Each number is 128 + 32 x the weight over the matrix's rms, rounded and kept within 0 to 255. Layers, rows and columns count from 0. Numbers have three digits each.

# k: layer 7 attention key, 96x64, rms 0.436, rows 88-95, columns 0-63
# q: layer 7 attention query, 96x64, rms 0.468, rows 89-95, columns 0-63
# v: layer 7 attention value, 96x64, rms 0.464, rows 64-95, columns 0-63
# o: layer 7 attention output (transposed), 96x64, rms 0.391, rows 64-95, columns 0-63
# gate: layer 7 MLP gate, 192x64, rms 0.439, rows 0-40, columns 0-63
# up: layer 7 MLP up, 192x64, rms 0.466, rows 0-39, columns 0-63
# down: layer 7 MLP down (transposed), 192x64, rms 0.449, rows 0-39, columns 0-63
k88:125063169139158171181151111164163148223211102129162133101124165137183131134112131127136164119146125117057089132100182129150081143156140202129074120184050094102090107135146088147120123095174133
q89:133147092108112131090123129131107130089100105116122135092136111159126110147167092151122087096169178079164169153124132110094119140135124121091119155168133140121158096139161106149104167111133102
k89:121138147142134106118104191156093088133106145100120151125116085113118124128157106152120085062130129102145145179109159112140193137141105118142113151135140163180126101121136122185154129112117093
q90:147092129113130120107136162153139052151149145118183140134127128157099077119123109115067133123139168121095129156088172125112110105193118144129093093156136096167153113213130121152153125116128122
k90:113083101124131119124138202150165115164130159155135134105185093146175095144119113179057153090116094095052190135104115177166097152181158176147074165211085077139073176122106168101144146113047162
q91:162135148079101109149096140116119102124126189138137125105145144136124150128076114161136123106095108104110105136131187095081105158142130139130151134125069058131090066157131160120100133131163124
k91:130131078126105148158126121095122098119144097142147107114154119149134126137137169075088144137167154089088120091038159094096073168134095089175137167158142107106104098128128096177143170091067124
q92:132095097117136128134175158181076087133087115124154197141131158147108086143130105096122147143107194133104137075133117113094168145096097136123044113135169096166155125047135144178130137173075116
k92:128083144099159059148128134153124111131125124135139104145092094104136133089124102133123129096172052163085167138154125141119164156158119142129120157166073158129139172128142135124118175112116113
q93:140119119140123162142163160131128132113138194157129124131117094148131190183116130120119107058069143172111101139130094147104170131126159140091148105109055147143143123153110127194098151135107122
k93:096121144133073060120120114162157120178100181192110158048139140184128145121131175150099202081049118125072132137103174163111112226065152099200144148155094113165160073116126128072188173150155187
q94:130112149116142132127151174091153088131163146110095140130123132140147121124093111117094118168117096154111144102112136127119130132103087078144119114143142168139180167087128114157111140169107120
k94:075060150135109126102108118111136109176078157097120173100108119126141147132125133092071123142092113112120104108114115180146114090070156114121124145154130097119100128094167145074138119104131132
q95:130166099091139131084049149102127109136151105094102167140141148120137141089143136159134118164179108089114085133099178128144103160087111141113121158165132109084117134085143088096095133083076064
k95:139143164160130129089112095119131099073151134084162145151134125099120122107085118165102020141127118101121138106092130121127108100131063130131178185153104153149114104153214139120116133082154143
v64:147144068200139171124105104188113126117134090143147074114166169142115218144131117153115093162144172113111108155136166163127102147129091119095142121157169094091185208156216068070112092074145130
o64:103141153126135087119045148167063150108127114084104054174152109091137114135117117101129142177095183144063106122125096117081108095087185237139118122124157135166126180155158139100188058139166096
v65:181167160143201067050148092125128150134127138085134153208197130151128169205079145091071141138123161126175142138124135121125146108170116092122096157086077126177105075101172130089112179113116075
o65:120116063171150128110049112159162111101121127176173179167183091173101132104128151178131063156132129163131103089143114085073138109088109178121109078138140074109149143097131127089143108099117185
v66:095168116105118221144109137167155143107162140151124134110094104072112176094195115164123122177149078102116107132141114059096105083112073125154120157201119156014119133123167157094053089102148077
o66:119160093097092116155137164158093102164161097114185133164088154116146085089079080134087227111148166148115164192126130087103098164087162161197105136120157159201090142154107143155156121126171125
v67:138091162090180128122128154116102138173122112162165124115117139152142053122109136099096112137155106136118141126142120099121157169128133127152185111111154095122085148138126156146158121154117153
o67:128140151093123134119243142111176137103112160108093126108138125103118159168149129140162144127176106127151113114093093126144132105157141038106161139107108121114092099133087141140124136138130102
v68:145228152102168087123119096171084154139133169156170115177175165119115225149119068135112155065185188169202087186047182079045085074147069125158171131133098083107082148079143130079117092199053172
o68:124087102202163174081203128160047071183179130107224137168108054133099129098144203175115152106227133149134112064173139077142163090036185214071180135113100052147142107118113150108111123177135101
v69:057064196133096142085119088162151161106147211157118123114126137098017127085115071172197091112172128097130135106044132112108174095154148152170140193136132104149132085144113039100168163111136143
o69:116127098182112146176149128126191145148178077148129080215085127143153100179093161030146142097097106135166163083127156062084161083093130081181141135120128115182116140118157073121118182158059111
v70:177153087107129074113125129136129083127177162076131141169105160160168137150176197102087122174061110105121142147158121095214155153149162096100095127062066127175143066184123156133136107133128122
o70:113147088176128113135095119144100159099094092113133197082158116143135113075135124156104119140096160091131093107117116134118082123128091120142068100144185153071195156038135087110161124104130114
v71:107049108132110153109119092154139112140144091119156071070150074082167092086144103121118158144123120111120111126172091113080090107130119130130134096148166142139150178121101062117090126138101168
o71:126107169107125160132178148141203130169129169099060045091111165145084128166105133113130128120141156123159129109119102179104114160180158098178133154108128146127083110169107157138133093132146113
v72:181102092120089169175082111222154117099210130137105104115112000086163089058176139067131162172067070121076125126179110086080097129148122092175061113179128149131157137161108132189152149122158068
o72:086180128145146108144167097148170143178067081115123130117113221157130093103095067103070146152141205142125157112139137175157100217103108117186000177116201185092140174182181158135059182091169179
v73:108105148095196100131098143093107154120176093045152054134118136105200217192061171095132168095134154111118150141168166158163117136099108122133108178124114151170146155141140158105078147131154103
o73:147128160126143149163006081126118101099170183144148137110158140125126163131123166155163113167176117112154109143120142134070118082101081180091142101135085060108123163100144170079168143024210129
v74:069102133088132070094145087048112115161128138065199107115124161107170144146087143100151190084133135125150159145149145124130140112084107143133144164113109148192118135109105142142068136176114171
o74:155111184123134194157096106081197114159157175144125162086106131140091194132131176177154079112171069117176133122130128139094131097149076136092197117127071072092110107061102150114173130111150092
v75:130122155111036187105134079124123123081204138095163141073078112121124157122127237158217121179074078111115126089172088107194123155165095126136097135067117123112154082184161082146058146142152076
o75:112151122144096114194027148080180191186148128084101127085096140134099064139070100107071160175181088065125144174103112183039032115117076060147097104139137148156109127104119170130131080113123108
v76:088155200112084130122135126125145148126133208129108206122093142087041119111148142130176067101152050182100154106038145112111160096125098121203121184144109129119082057111104149152116134141163094
o76:098164083110099143204156092079111126132154075143208200203100117135145095132133108113137157098112060150152186141117156073099170140070087107128120163108107135160112104116123100184088160137098152
v77:049128166137049108122130100059171128090102143148129144107122112097069117117061099105241164124153077105117192101136150117092173075127074131140102234198085147171118147153152113134062202125243100
o77:116165139102092167202053079064255128168088090205144138207110145175135180137101095114111091109129045176154207183181195105124132120114065143147137128120117120184049162045170170130146185104074124
v78:130079139070182054086100116091109133178143171075186129157101114105169077167098171034098159118111092124115132150139162065122171139110110088171105152095054130203088080149127196175130170164123138
o78:131162130128139181135159071109231124107125123166151221094141129145121186117159134178162100140190099106200112070131113137107143116128066102097104134109118113050144129031109144100124182083153164
v79:143224124170131133164134158149098123090146150173108146181099155169086176145117112131115114139147189152152171184074185110136123120092120111160123134166111110098112156131142184104166129141167082
o79:113162114163150113090109124140025091109134080152200153169150106099169127091148129148107123134118132144086148130156165059161141106058137177094092143166152126127139183128153134125123150127115119
v80:127089056055063096136080088136139106152204181113146092108093186062112099044236178126139138123090057049082108136129158068160215127155149137117065170133038170163160089207109081179148092115116196
o80:114172128168091161206154109154164187176074050117102189110072143114158164103067104064104144083103214080130140077119114137108083158120103120186084123132180178116188127000164060096149194144125073
v81:147147083151103179166105170179159119128091111142073087091145171133129166103213181193067017157160118122073127114101136169153112115104163144098130095114168137047178162155139120093116078073108167
o81:128119122083098093134143150152009123087121126050104074155148136060134071132122102067159197126038168092073103135097087125144106158164214125176108142114149171169105134149112078167161032134149114
v82:115115112120140075099124124117076128166177149088180110120097170099155155172094156113140171101103165142145123184120197146164114169078111119162132158155097123180135166141117172147172094196141149
o82:120132208151157157129087112112111116135167131126134168068127100116151173132151157166149121130150123082156149107112133124085161061080093173063155162164112105073170139089137151096148152081190099
v83:113214117165072166118157103174141098086135177114115166128130119133100214074187067182129075152112112157147117120092107101111107086139129141121148105116177100085136077107136075109101077098081126
o83:122109070184138091131134160136032138157159093111171119177068120136121049089110129131066140127070139158103124149142147115126114184097149162161109122094147148167153151161119094151146094206104122
v84:083065182113128171164139162083102125114125119126152140103050030117153083133053114100147180100128125173152145126128110087102079129088100137149141108136147145096079127101071210165141149174161101
o84:153148186091147148076158121086140088136190159157152123060098157119143151160149157163141127131226057125184140172159175171158146151137076068102129166120081110092097129183105174157054176105140161
v85:123066128118139116121132062103096100161137154135200112110127131126129050139112160027085176098119111122147118160106140058090124138116069103090158116103094122149095151119153140166129133178133188
o85:119172192095146174108123120131221142156096111114126144070114134111121209150168150173177096131204129129185134075144096182123115125120110125099120134094115106077104116077092155137091126176111118
v86:058125121172058091111156039105180114150091130108130073079198175111079120053147078175155079077189130126120157113082151171059156047103157165085128161149153144171168167115115012115069142109090197
o86:135105164143100154195112120117164129171103144142091079209085167139087172176113130060148068084026121158112157078125110111124149143173181154178160139095095096181082128099132071146188062191080097
v87:058112147086116102156134139049096114138120099113175093080086130114178148129058120108198165094139115158112184129160152154125122137072111169162156149164177117151130193155106175152097108179158136
o87:158127227087140169163150111050146122139150192127100112110109143113118187151149149156154120121189038121153135181124152158134135097152079074072191162114057096117072130114117179136162149082184076
v88:172194164136079096255166119136162115027121057153044079141151117182171176140137110144137193025170198165145158148088137176106035066178162168026129167129111183104137188077051097083112145152136119
o88:137065141147147130117028109164000095166089167108186062099176169180104149115124185118132078080127147135130119175183169131246125174090155211120132084186123068178111135165197128166081097100081112
v89:138132124147194136124096125127124149139133161093133119147122145076103161172118130083063180079136138141119109180075175106097105117118097096144108160190082163114129120090142191104141099138131105
o89:114153128118147130116059088174060087129157103158188155149128117142165143094141132173157123127131156136154132114138153109096143131060128229114113142131140111107158141119154117108115165102169167
v90:107160084106077068123110136102152118147081123215123148151181176130099075063164112148131092167145134066153145127124121125160230082129141118147099088136095139140129144135119093113121142091132207
o90:135119076127108158127235139117179114120051081154093131169148094098109146113098105079092126073080147144068164090154125096165107136200157090194152140138143177155111094066120106118133136185053075
v91:154107184097124129145064093215168187104136124135106068123174058125126143050143099101178061107190082146058097060100136122038140120191141131143120164104159068179140112179138058139137182075082109
o91:113128068163129119200223070143177161140088152120120095228128188151075101171111093009144160165141131149151068062130115150143144144099146081169079124048127110172098170147185117123108160135129169
v92:137157106130122120170107146144153121113141155184076124141110216138082104103181168127132060122162104070089152136079151136185196130111139125085105176122081129107143121185143147119154129094175140
o92:121173096116095103173093110138062135073072051118160169166150125090185158112134084068137160102052164133087142105121127078157105107102144131150089109146166168160136162055170064128137154133087100
v93:128121139077167146147131167104091133166111118210145141126115124120115044145098140108082173132123119092151144143144106085135137141104098119179140084134123140075098166130138178132129140165147145
o93:141124139083122160090210148125214106131097129110112118102143114096146143131137123150133149099199111125127142135114102128150104119173150050106145158145108142110077080127081178144094140133126103
v94:073164091174105131170165138085126096104064121197103133137134172152069125107132011172109157096147171114170167146096139154110145082110154170095162104198152142082137179097103113095152095108145181
o94:144111153134141130074152165133069108131110095160119073168089113098178156108142158136117081053080134191078151173163180084216140149161164165130180150150126143161122120135148094136137155200065067
v95:071063098131186255133098150103155132127129183167108083121130095095096074146139108118032184171135096062073127132126065055089173127083145129159115128237129189056193126114193198121137086055138100
o95:152187147032129094114122166213158105120124066160122116223075186122206130043119124137153154118091170127138149158093131116128075148160185106192091149110200155148097156162126091096137180122176168
gate0:126103130112124081102085143051189132146075100108128135099171121131165122170137177099151150136144129069173130212118159110141150080116090139126094106157139072080099103119143094101154145092137062
up0:180171117102127087111131138053112097155112130119139124150152089097152140184161198116144114149119105110144148148165152167131105145171113177107163144155134069118085148148144140084134099158114096
down0:102113118109121140141156133151218154100124169156144105106122148148114169091139144144151165170147145104105103154131112161152141125114148150151123114138124109135114086091118108116150105079203133
gate1:157098091123076141135118173101178120089080132081153111119148119139075140163124147123071127153123115197064167115113092106095107094121131116178122168082199142118142106176161088038149111121111126
up1:120130089155058084103094144081139115106078162114142086106181118122141126136129181188100108101097117173146134172147146097157103137147148109139093159089159092065126166146146120122141111130131139
down1:128077191123164159152156095099030092143144146129138137131114103133096119133117114111157107129089123026157117119127116133097126102097138113131155156155117152156130121102143136187141131100113118
gate2:107161127162123135125146157097109152096139095072136097147070122174121126157121070169134107158087122161123166132121075088078148075117094167137161112152138076104114114141126108134089177104161134
up2:149118135124124078079140108118084169099099140151114088179115162121127114080143105134112139146118112146125153157148075129115132104130096179189097160112111124169183114115171113146106147169155143
down2:101115048137118160149148136138221089110082094116124122156138156145147162133124106149173090113140103135156126138120095118129119125137129158107121118113109152116110140132056096147143094084161082
gate3:132150126181076111149128104125078177097112162129139109134135122177149109191048146104142132073157106078157104118076155137110141116145144116139078135174126167158198104140122186137125142117137063
up3:161172138145180113118173175113123134174138175183148148158130175119131135105136140123127123092145125116180079113129131155089175178125132093113110103144068157104097084101114143175111098182117109
down3:081140098108161163146103168108123081177099129126090150113119162111088095099117097176139137156161163118106086089160084115079175125098153054147130047077156092107140109137158151129117128133147111
gate4:127110170119125169118087127107131139164119127147181094059110145206162115146090106188082107157177160132140161148102119195121164137041087116149146134097112113088197124139137106153140162145141118
up4:101179150106151154129111131104114168103170128135117130119174194139123160136124219161179138171168110138182043127141152188113144090179104148103104084134117108123122116147143203125131071105117143
down4:132085100153128124076104194168179141145141103081148152172114109155139118131170129137110094084153096202134132120134133134103080135105160148121125160093120179134081129165145074129139155151076165
gate5:171114098120090112111144113171097121124080092091111220146116159134105129166137142127192167062166174118097115156146133114135157060090159147149145117136141121133112092126145152173122111109166174
up5:091090064162097114106168102089109173140168136116141159149123125134139082143114076136113118115083167111143124125155095167146095120168117090122077123107123126106138142087085144106144129105088134
down5:100168150097120136095089139105114143075157141148137118152113098096141124138146141124072131152073094150131106146116094126131157210127114058098099120138113137076157085095139195162167145182133144
gate6:155137158126111164132143144130162143135119087073136139204151126170152153198152133111173169157115101154089118179171105090133082097117145095149127143142121132174169134123182157141169093075177077
up6:115106151083130121127091155133124135181152163176127111124209133137132129138147071113195121059091187123149130119127163154132089073125151079143099103120067134103072155143139129134131125136137149
down6:105163103063113141174144176098073119114127107116143156149126091164140101129092156145155141129111127101107086134173081141148198118074131055076144133135116121182105109083138109100110155127078103
gate7:140119152140134115147141125136108178093118167130169109080128209131038160140096127117071084123113182112092101099146135125054145102127086108119120107139176130070145092150156153148091150091127163
up7:074097146095145147128105098079163095136132115095132097089121120107141116143104138135099110133100083154090115156150080160132141090091077091110144167120142087118165187185175140128131128106114124
down7:151132129089113114102143141126167092150172138060128142166117084102173128137165144084115136111133125124088092165129092136130093170135102193107176115098136099135111093084111128147136162129217179
gate8:144163130103140163166107136104123104067113126188158185111104078123098092169120121155156161162108150168154111103124059106083124173135067120090129140142097085153122105123163134093144173116152130
up8:133128071145095169155154140127101175127081128121161174074115088128155112098126138148057148140169109205119100131131118123125167143120127135175151116146068118111134106054128085066148123141122158
down8:154149110120159150109150130116105136135100151135040099110096133169093133083160106114124071149113160090127064115111101116124147143130125158095206082160161137170119125159147129143082107114141140
gate9:150129107088153099118145120114174133163164112137131158091144104200061168165053136091115116096156115118201143110143133145106226132143164094125147157094127140122095090086064137113135111184175082
up9:085174115051173132104096158149146101125099074138138152146109116114137141099079086113163115168036086096123115130156070116143070104151159115076110112180161059112124099125114078171097122156154132
down9:101118159102090111131100112148016145153104086172131144166166105110091152139143090203124172096178142175159142156076198129098134075116106129098125139127220120118075161132167117132057103128121125
gate10:117126150077081168130105155076078128182133137116206152141117145161158151141094172128119163125077117122149124158123136125113138086108121108144156197091110096095080172159129120109124153097145169
up10:120137108125121100137130163162156143112142108101150122123125116196093121161136114167025116151094103113120147076101202127127197108149095148118135067125194134168105112154131096109138111114150147
down10:120083102099184160137154120081113136152142087124065142125114133097142122154128210098198135096116104109087105109112100066085136075112101076147127120136128085175094109119083128117124158158153090
gate11:166165106082086147093139130125098143064169105138149121194147132092120130085134078217174121112119069070143091163152105137084126126082110101173120150095098180120164101079167113198126135089121177
up11:082097124161046104118104124048157151120209121109158109141193061188107145085134151144151150101156174146141074155153089069157167083071099127095155088112098146123126118131148095170120104086098166
down11:091134115120204121145140079113202120130196081146130138119157154153156120130107134054097098135056116136208107089151152124077192134138158195074115130091158151139159195163175130168138055163160138
gate12:101195105064157144140122123133145138091187086131085132144164137147078080131138102169106141134115159195168116123183125162134105093142091097095147186166171181108160090150205133137137160077172107
up12:069078076101117147144146097190105051119136128147112162154185117102173030208116091154138179093168091139154139091146149101108127096139116122163156164118136199126130042176112051157125165113099151
down12:169170150129173186108071155117224166144148129135109103113116148135120142067161123098137117171136121183139129153095089132102100107123043074156155159121133127116161080061123135139043144114107173
gate13:161113211086113158157127121115115128036125105115210166147130147149086178113136125177121172119092188078174154117121191099075123118138084111094152149159096144172180161116098118152134108088131146
up13:156142174102139123161140142105190062145136090052139107143162089093163063184165121070089162105072137211080124136136080117096131116162122135171111090113171111131136171144136123142164047136168065
down13:109173080149071118116104087086160107175145161129084099116073141137150155134082140157038121095132094111149073120090159102125122078085072197114087078155135148127148091163142120148195198113138130
gate14:141175099144074072116146117083122155103090106099173080158156085162176124084118122174084157096084110093124141090158095102095133113074155169103147134155137142195102159092116103151141159128162094
up14:097123091101112159111091083049146094163117093081086124175115053157165099190166122138076124135125142095110134115132115143036154080117138140160059119110170152131088211113084169141137138119103132
down14:156118138135126108104197127100195132124141121133128178116082177108113133115066090089188146128111144064059086184122078116173148110121120199138166166080114133150142085099167133120086118108170107
gate15:159132093134106134121105100123125195133140099107171124136173103119099164139132121164135115106186178110067115140195127110133058146114203082094148085151180169135119028156145159145092141128125147
up15:110151128125139100107173204149098095124147140144103136129129164089135169127138109077151073175078095101125126148112180109075138091140116097190106147084106084130135192110098080104149109143055135
down15:165203170077184118113160169121145203129124093090146127175146114073147185122142106129159193072113178127066138097165154123158149141165143115114171125156166079138123105132113113079167153100141112
gate16:129165102096144197103118214151097170115185120140131129128127161199142140117135105128170033125135172144122108118080093194106156149140136109154137133150164077123149142147157123178058074100123078
up16:118070138145030128127117095102116193146088184096159125152115130061146100128140152140158168160133073152072145169159065068150089107142072124140127168120110122083171108111125132119181151130088182
down16:142157103126089126160157193123150099132066076132091165122074053135193165165095202147129104136094087133142109150160107147095127126112115191144122124097105114131121162130169095087068170152109158
gate17:123188123129144110084079168129149142159096106134188066161114107150117095104155137135134092116159142104182122142072067188133179116089121123132095145141166151148172139195098126120107139156135080
up17:104117134100100133125079163110160139104086090101037145097117114163112145152139065122105134169126103081097125140112106197166090138117189097164094126150084096185114078162096087098092124170099117
down17:090094123105077158159058109109071132102192173164094100137137121109038118104137158145124124139135120162111096124106141146101084123131127150139063157159086174133156131121108114127155153077082128
gate18:094106080138109126106123144084159122126161120141144150136128117162128145097081107142153083144112096132143198161104100125122155148067113119135108124156154131170135144124130108157217214118161097
up18:147065143099174083111122117121148141123100206177145136167128141110154078061118107124136119152117107106114121143121148125111118083108099110120087134177097148119180148138144104165113115130151099
down18:068153117132144183118140148107141133125150115110159069175167089147153138132119131137128082115125187169148120163156123104100170122177108066108126110127161107143172078120086097152135147099117129
gate19:136134099121119112160092173078134162120144081124179145124071126119132132181078148123108137132153139138087114150162104131137171096069145075067076178147119136058112041109140163112064097133142083
up19:153104127174085123125096135086145089104083106182127092116053136060169144147136155159063147112128153123181129026118138173127099109154170156154127129128119090124121127095050110141145133119127123
down19:128173125132127163137092133141164062083143095137141099102159189113106127083132146104146081104131141080132077063132130140040174102093146114160135187120122137145148139162143084182137061168149163
gate20:111071121107139125160124117138135126168126094152126068140157135097097060162162148163155074144123124142114163085123114108114102095091157102113135133157143141127111142178158152108150199128109150
up20:149120095136135139180135138095172142142108173124145147180131133125086135108082100138111130102131095151111076083119146142085142155125141128161096199099135098146139084096091078112104149155121073
down20:123120180111147083109131105210132176144149109117131137136154128140072133146143150119147144125116146149101179137113134137162081101110140155135157083130134096068130127209182156143136159135132145
gate21:172209147123079108112140126171134184110104164099094121160078156136130150123125092112142105097166155125122133097144125102138169122124155122137161165108176019163081134105154160134120146135153090
up21:108110108127098149136127215149130108101185145097140111207108126100110182103134149127137146153157141113140156099122132142146082102174092126109172109073166125097143127100135055131153120141136124
down21:169143110153113123168139143187157136154141070101100122076070118109106120153153141119114129116148173186114125098140104131110133168152134201138132102125103173157106078143140085141084124150173120
gate22:160134078096132148116164155128080059115095138181095111152152148178109129130095146102149049158118171106181186183130184164124145077084118098144106111177189187132110124126180117138125124092160186
up22:137212183224110169115120151128132097039167133116142106148163150102139119157094166129071143104087118079156107138127090084164072167112107092147063161080084128064133126151103139126090163165124091
down22:081127100108155108062129125094132182097070171093091113120106136133142091189096097132142135152146086143085150076151089195099065048201136164117081119106161142076110183139196126145076150137145128
gate23:154128099152180146168176109119117105115182146122123125119142140171159120125069089091158112151162111137175130037143133108140160127174187083127195143138109092116136140106149087139156127098143060
up23:102097170143155177164155097116097134130160125129131074093140129089103160106146107123106125150136138112038070166138105150073130133106149178121148135175140136123161112079101169084082108188142189
down23:083108202136141109094147098134160137072134114143103161127113136129156112109164151106045139145093099166107124154149140205128111169132133174159060103129135066139114119160103153065081193187098144
gate24:104172084122123135132143131122116151143134146110113158107088180132133137074089132098186095101124088130122110192112164119133146143141164076114093159104166094083203151139159111126116120108112109
up24:113160160122120144167154116117130163123149120105112171100155138110128103099112117118128130094169098090156108083168146157103148113144115128125121117121153097131192129121098125149127193107125136
down24:093171106105160142125177129152053128162130135122120135124084123122111095159116156109143154115099163067141051139108138102111111126101162104151157116167128121155160159162155138164143127128149135
gate25:120100126159139085125126160149114093110126101150121083110105080160155094163111103147118167128176151035148105191133108099122153169099060137133105096094164074092211126145078143090164141091171185
up25:088169190123100101143165128142080139127097166116137184127142115108074135153083171107151124121104159100098174131140119149123126150194134159144167124152126130100140114091130096099090160161184088
down25:126099138165130206126112053120215140102133097053138137125162092134172124107156153127134119129127142079128105125152143161099068063154097081139121161070110164150094108105080145150115060108093063
gate26:155236147144173136187127115126145143127107154090141180077166148114181127124145142063078132161177132115149126113135161167093181118164114091153112127117154115158155120102155124113136135110121114
up26:117127163137143177121149099153110146107127166135107155089154126159173137128099163143141115135134085121150097124111135155088175085120106111167110129155097112084183149099140094132146120116173141
down26:084105109137133041108139143107124170165106133105107124175098117125115111089091098150116136142107126227100172154107097069162116161118159158173124131113149155111133129150092152146110135136085138
gate27:136139084118119106145099142092084116092133184120128126077131112159130084143071134079109170180120147140048118140150163143105145136174082053099081117118149130143129111066170105112148214058163123
up27:130090114103132142112109105178110088142133097125090141120123121132144119179158110151085078125099145101065124115068126178108100138105066065117087117150111118130101189125124129084172192108143126
down27:088100141187108127176164145085118183145098154137178183125103134109092106140159133119129130091042099191154144100173080109100180100117137199133117084108140180139109093117118172153115095199110091
gate28:046151113137141087123086131148068135118135123111123123115124134142119107086130090151122091134116170160175079099209125154126167130154088105129148100118141109127136128136152124159166147131067134
up28:115141082124129139103104123141134181167115125114141135128070177099103107166128147195095112117140179167161090151178137119109192176130106110093136116104094106100100106102128135097140123074090098
down28:121098105096124142165108158180101123117126102100156091113101153131105103159136120157119072093179168139134057162152091107088180122158116130073126091110115109148106092108089138142137104156145077
gate29:125137141085159147130155193126192173144138108140138101074159085125158076119133139142151135100162163142156125149142093141134153043139108159127131160125131185169125103112134094157105167107166174
up29:090108071110076188150129156134112148170137201128102124101129124125130131124147125126127132171122107120105143160099197091173197105116139125108115118112165123098150091068147128127173104144114121
down29:109177157114147109127096113110121135092147097185085109120056122159149070136191144116183116159123154074152165123135091142110102139157139140132120100115104126165184161109060129149125184122131092
gate30:213132102145169114148121094115116138130067195122117136080067118180058084094158140069149068102134103129136138136152131161088116122123113124147170157170177096171091089172112202108120154089119109
up30:176078101169117130180062062178086099116175134095167189114167116211084169136184157033109138107158091108075084082103107183072148140133116108199202119139108085178139135103098204162126114150115127
down30:113119145119137132080097150164125091106121129130148066101115101116067049078116081127114098069043168119095048062133091097107084112122187143091182142182110049114174069121123174172158083128091110
gate31:096197117073124107097105133147081116109146152102159143122177125092120075146198125152137136080114131138104090088092120094094186131160202163126129116139143132129093137175115172177205127102201111
up31:109185115100154075139163131103081116174095160149169134155154117088156112118113132150103126126207186199146113085160136139134135123165133174147195124138149180159106136116119169099125022159166121
down31:085083084090137168114160144162154130166194169072137120119182128171137176069104149108133135116189126119075113155200115142148145139040151085056079108090080111132119163074096141128129152101174133
gate32:175129121130152168199089121142188113116152135115102107146138085155109162163139131162147106136177169108164133163117088181092161133104122078077172151116159099098120155091081161109102124091154046
up32:068074151120118121121120116130165132115144184127129134135154214155103140187169180111208071105173173117142099143176126205069143118173172090087110139106173111163097118085152131059150133098118047
down32:137168073074156148161172186132151119128153158089117101120156153144128050123056137097075126151128194027103122140157167111093120123120104133116075183160115137151132122101136179091165108120177181
gate33:136140130066106108078105156111162141160134103126136040169085116124106094157134144149136117085106156099159141084162112146108128121155119127149173145122172110128134134115165157137123144156174171
up33:065101154193123202190145092127085068107086140174132132073125136165095130100134057131148146128117118110103138144092121087114152104092123154161052144094116156126121081128086125118144136114123111
down33:169128134147135089138078149086047142098122136112143168163125124179108161127103132134097182125172170148170152152158113109118135136120106137186122162088144157144121105165120082129138162108159145
gate34:135220163168143116140159089126144125109095088104124157133166155208103096143177114131116109114139201084166125107074098176107165091129092109141148137050138153131077142104106145141108127116176097
up34:120147123108089156125130077068098117158163095163148091164196194187139189051106211134141145123146088172121110194155151091121112131091109166133092111151099128113181135097137088097178145081056169
down34:101111133104092146069177130140248143128176156057151087112144163142137120136128128106078097148133188107128129099091134181153157121111193184169143119163127131077129173157152159096107103179161139
gate35:150156099144107155133125101116143061095153150121114140173183176128197120153102132083125148100164081080141115156151145162105086088097125079225124174058132163140165153147164131147145143103147158
up35:163109109117127114146152146118154198185056123071099145147119135181135191149107141134159151108135155077163117142054108105168118176123168146071130049166124137117087154137141077186106146086127082
down35:164118123091098115095160147087042167150114074154138144122119135117177160096117182147126147149154120133078135168151149222185107164135110108125116127059129133088171147183163067104128132102132160
gate36:140132140138144199119145156088109107069144138131091116126144099147116119143106191121156091118155109114103097108086099167112122088082041088162123099103124135102131103104179125142177166113129154
up36:140171152153118177157150107061155112120121136130142133127132101136124121132117186125163119143183163100156081083090135174132090126109127088125097128082104156157123134110108158139134139099141151
down36:113099152112100127126137150193121138146173139090134089093066100127153131116128072144124135113123136122109146113158164129152092157168173118142163134136139134113117169144088116100133142153081131
gate37:102108103126123137102097142130100112137179158075169163142157095110086143107143171079145097137136197110120062087122122161093133085150145131100102156138191112089140082159101168197214085116115166
up37:136161154141129154125105091166137164168146079136102118112120146104114145079136103133082203122146110175122126133112134166104127128093056105114125195152079173150114170094059072075100157096111084
down37:159150138106136100123157082188095100148189107187122130155112172054163103121138155149096186105134193150146122073109086176131120133101150153113126106104189073122159124151141086078126180157068138
gate38:142184103117148127110098200128149149120187092104122125081176173144205151130099167188099111104116179168173094121143135070096139072140108127123109141103099110179082125178138098100151156187127128
up38:126120118086103189101139123109143132116101135123145164117137134133125140130142073075222160131174138132141172161128147140147056134082116132178128105061138064145155082078108051146108168170124142
down38:168125110140152122124187149170157128166134065132174149051155126143144136132130168190080117163107111061091173076136123146151108118154138144175116135084100117118116111136115088079155132115139130
gate39:099095138121188130154102146117105115041053116093105119162120133160099114095087160127127167095172126086097178174144101091107134115111153140064090146174101142131170105129087126152139166148176148
up39:128162090113101100170158119129172161121101160102151067222127165156107121123097188132151164145127123144099187175115084121094104099162130085120130153173139093166160127099139127078139161152126122
down39:122027100139122211131129118145123147122153157126140104094151123174097179120148101143109147081120090123118099140131092082132165085171106206161087095136150148102111133140092161087143150131156086
gate40:186119109116153127130063146118154158131148133104178030122168166109182158125144133148101125113131096124142153143076102109108160117133164155148118200161133102143150084131111155090125110148206099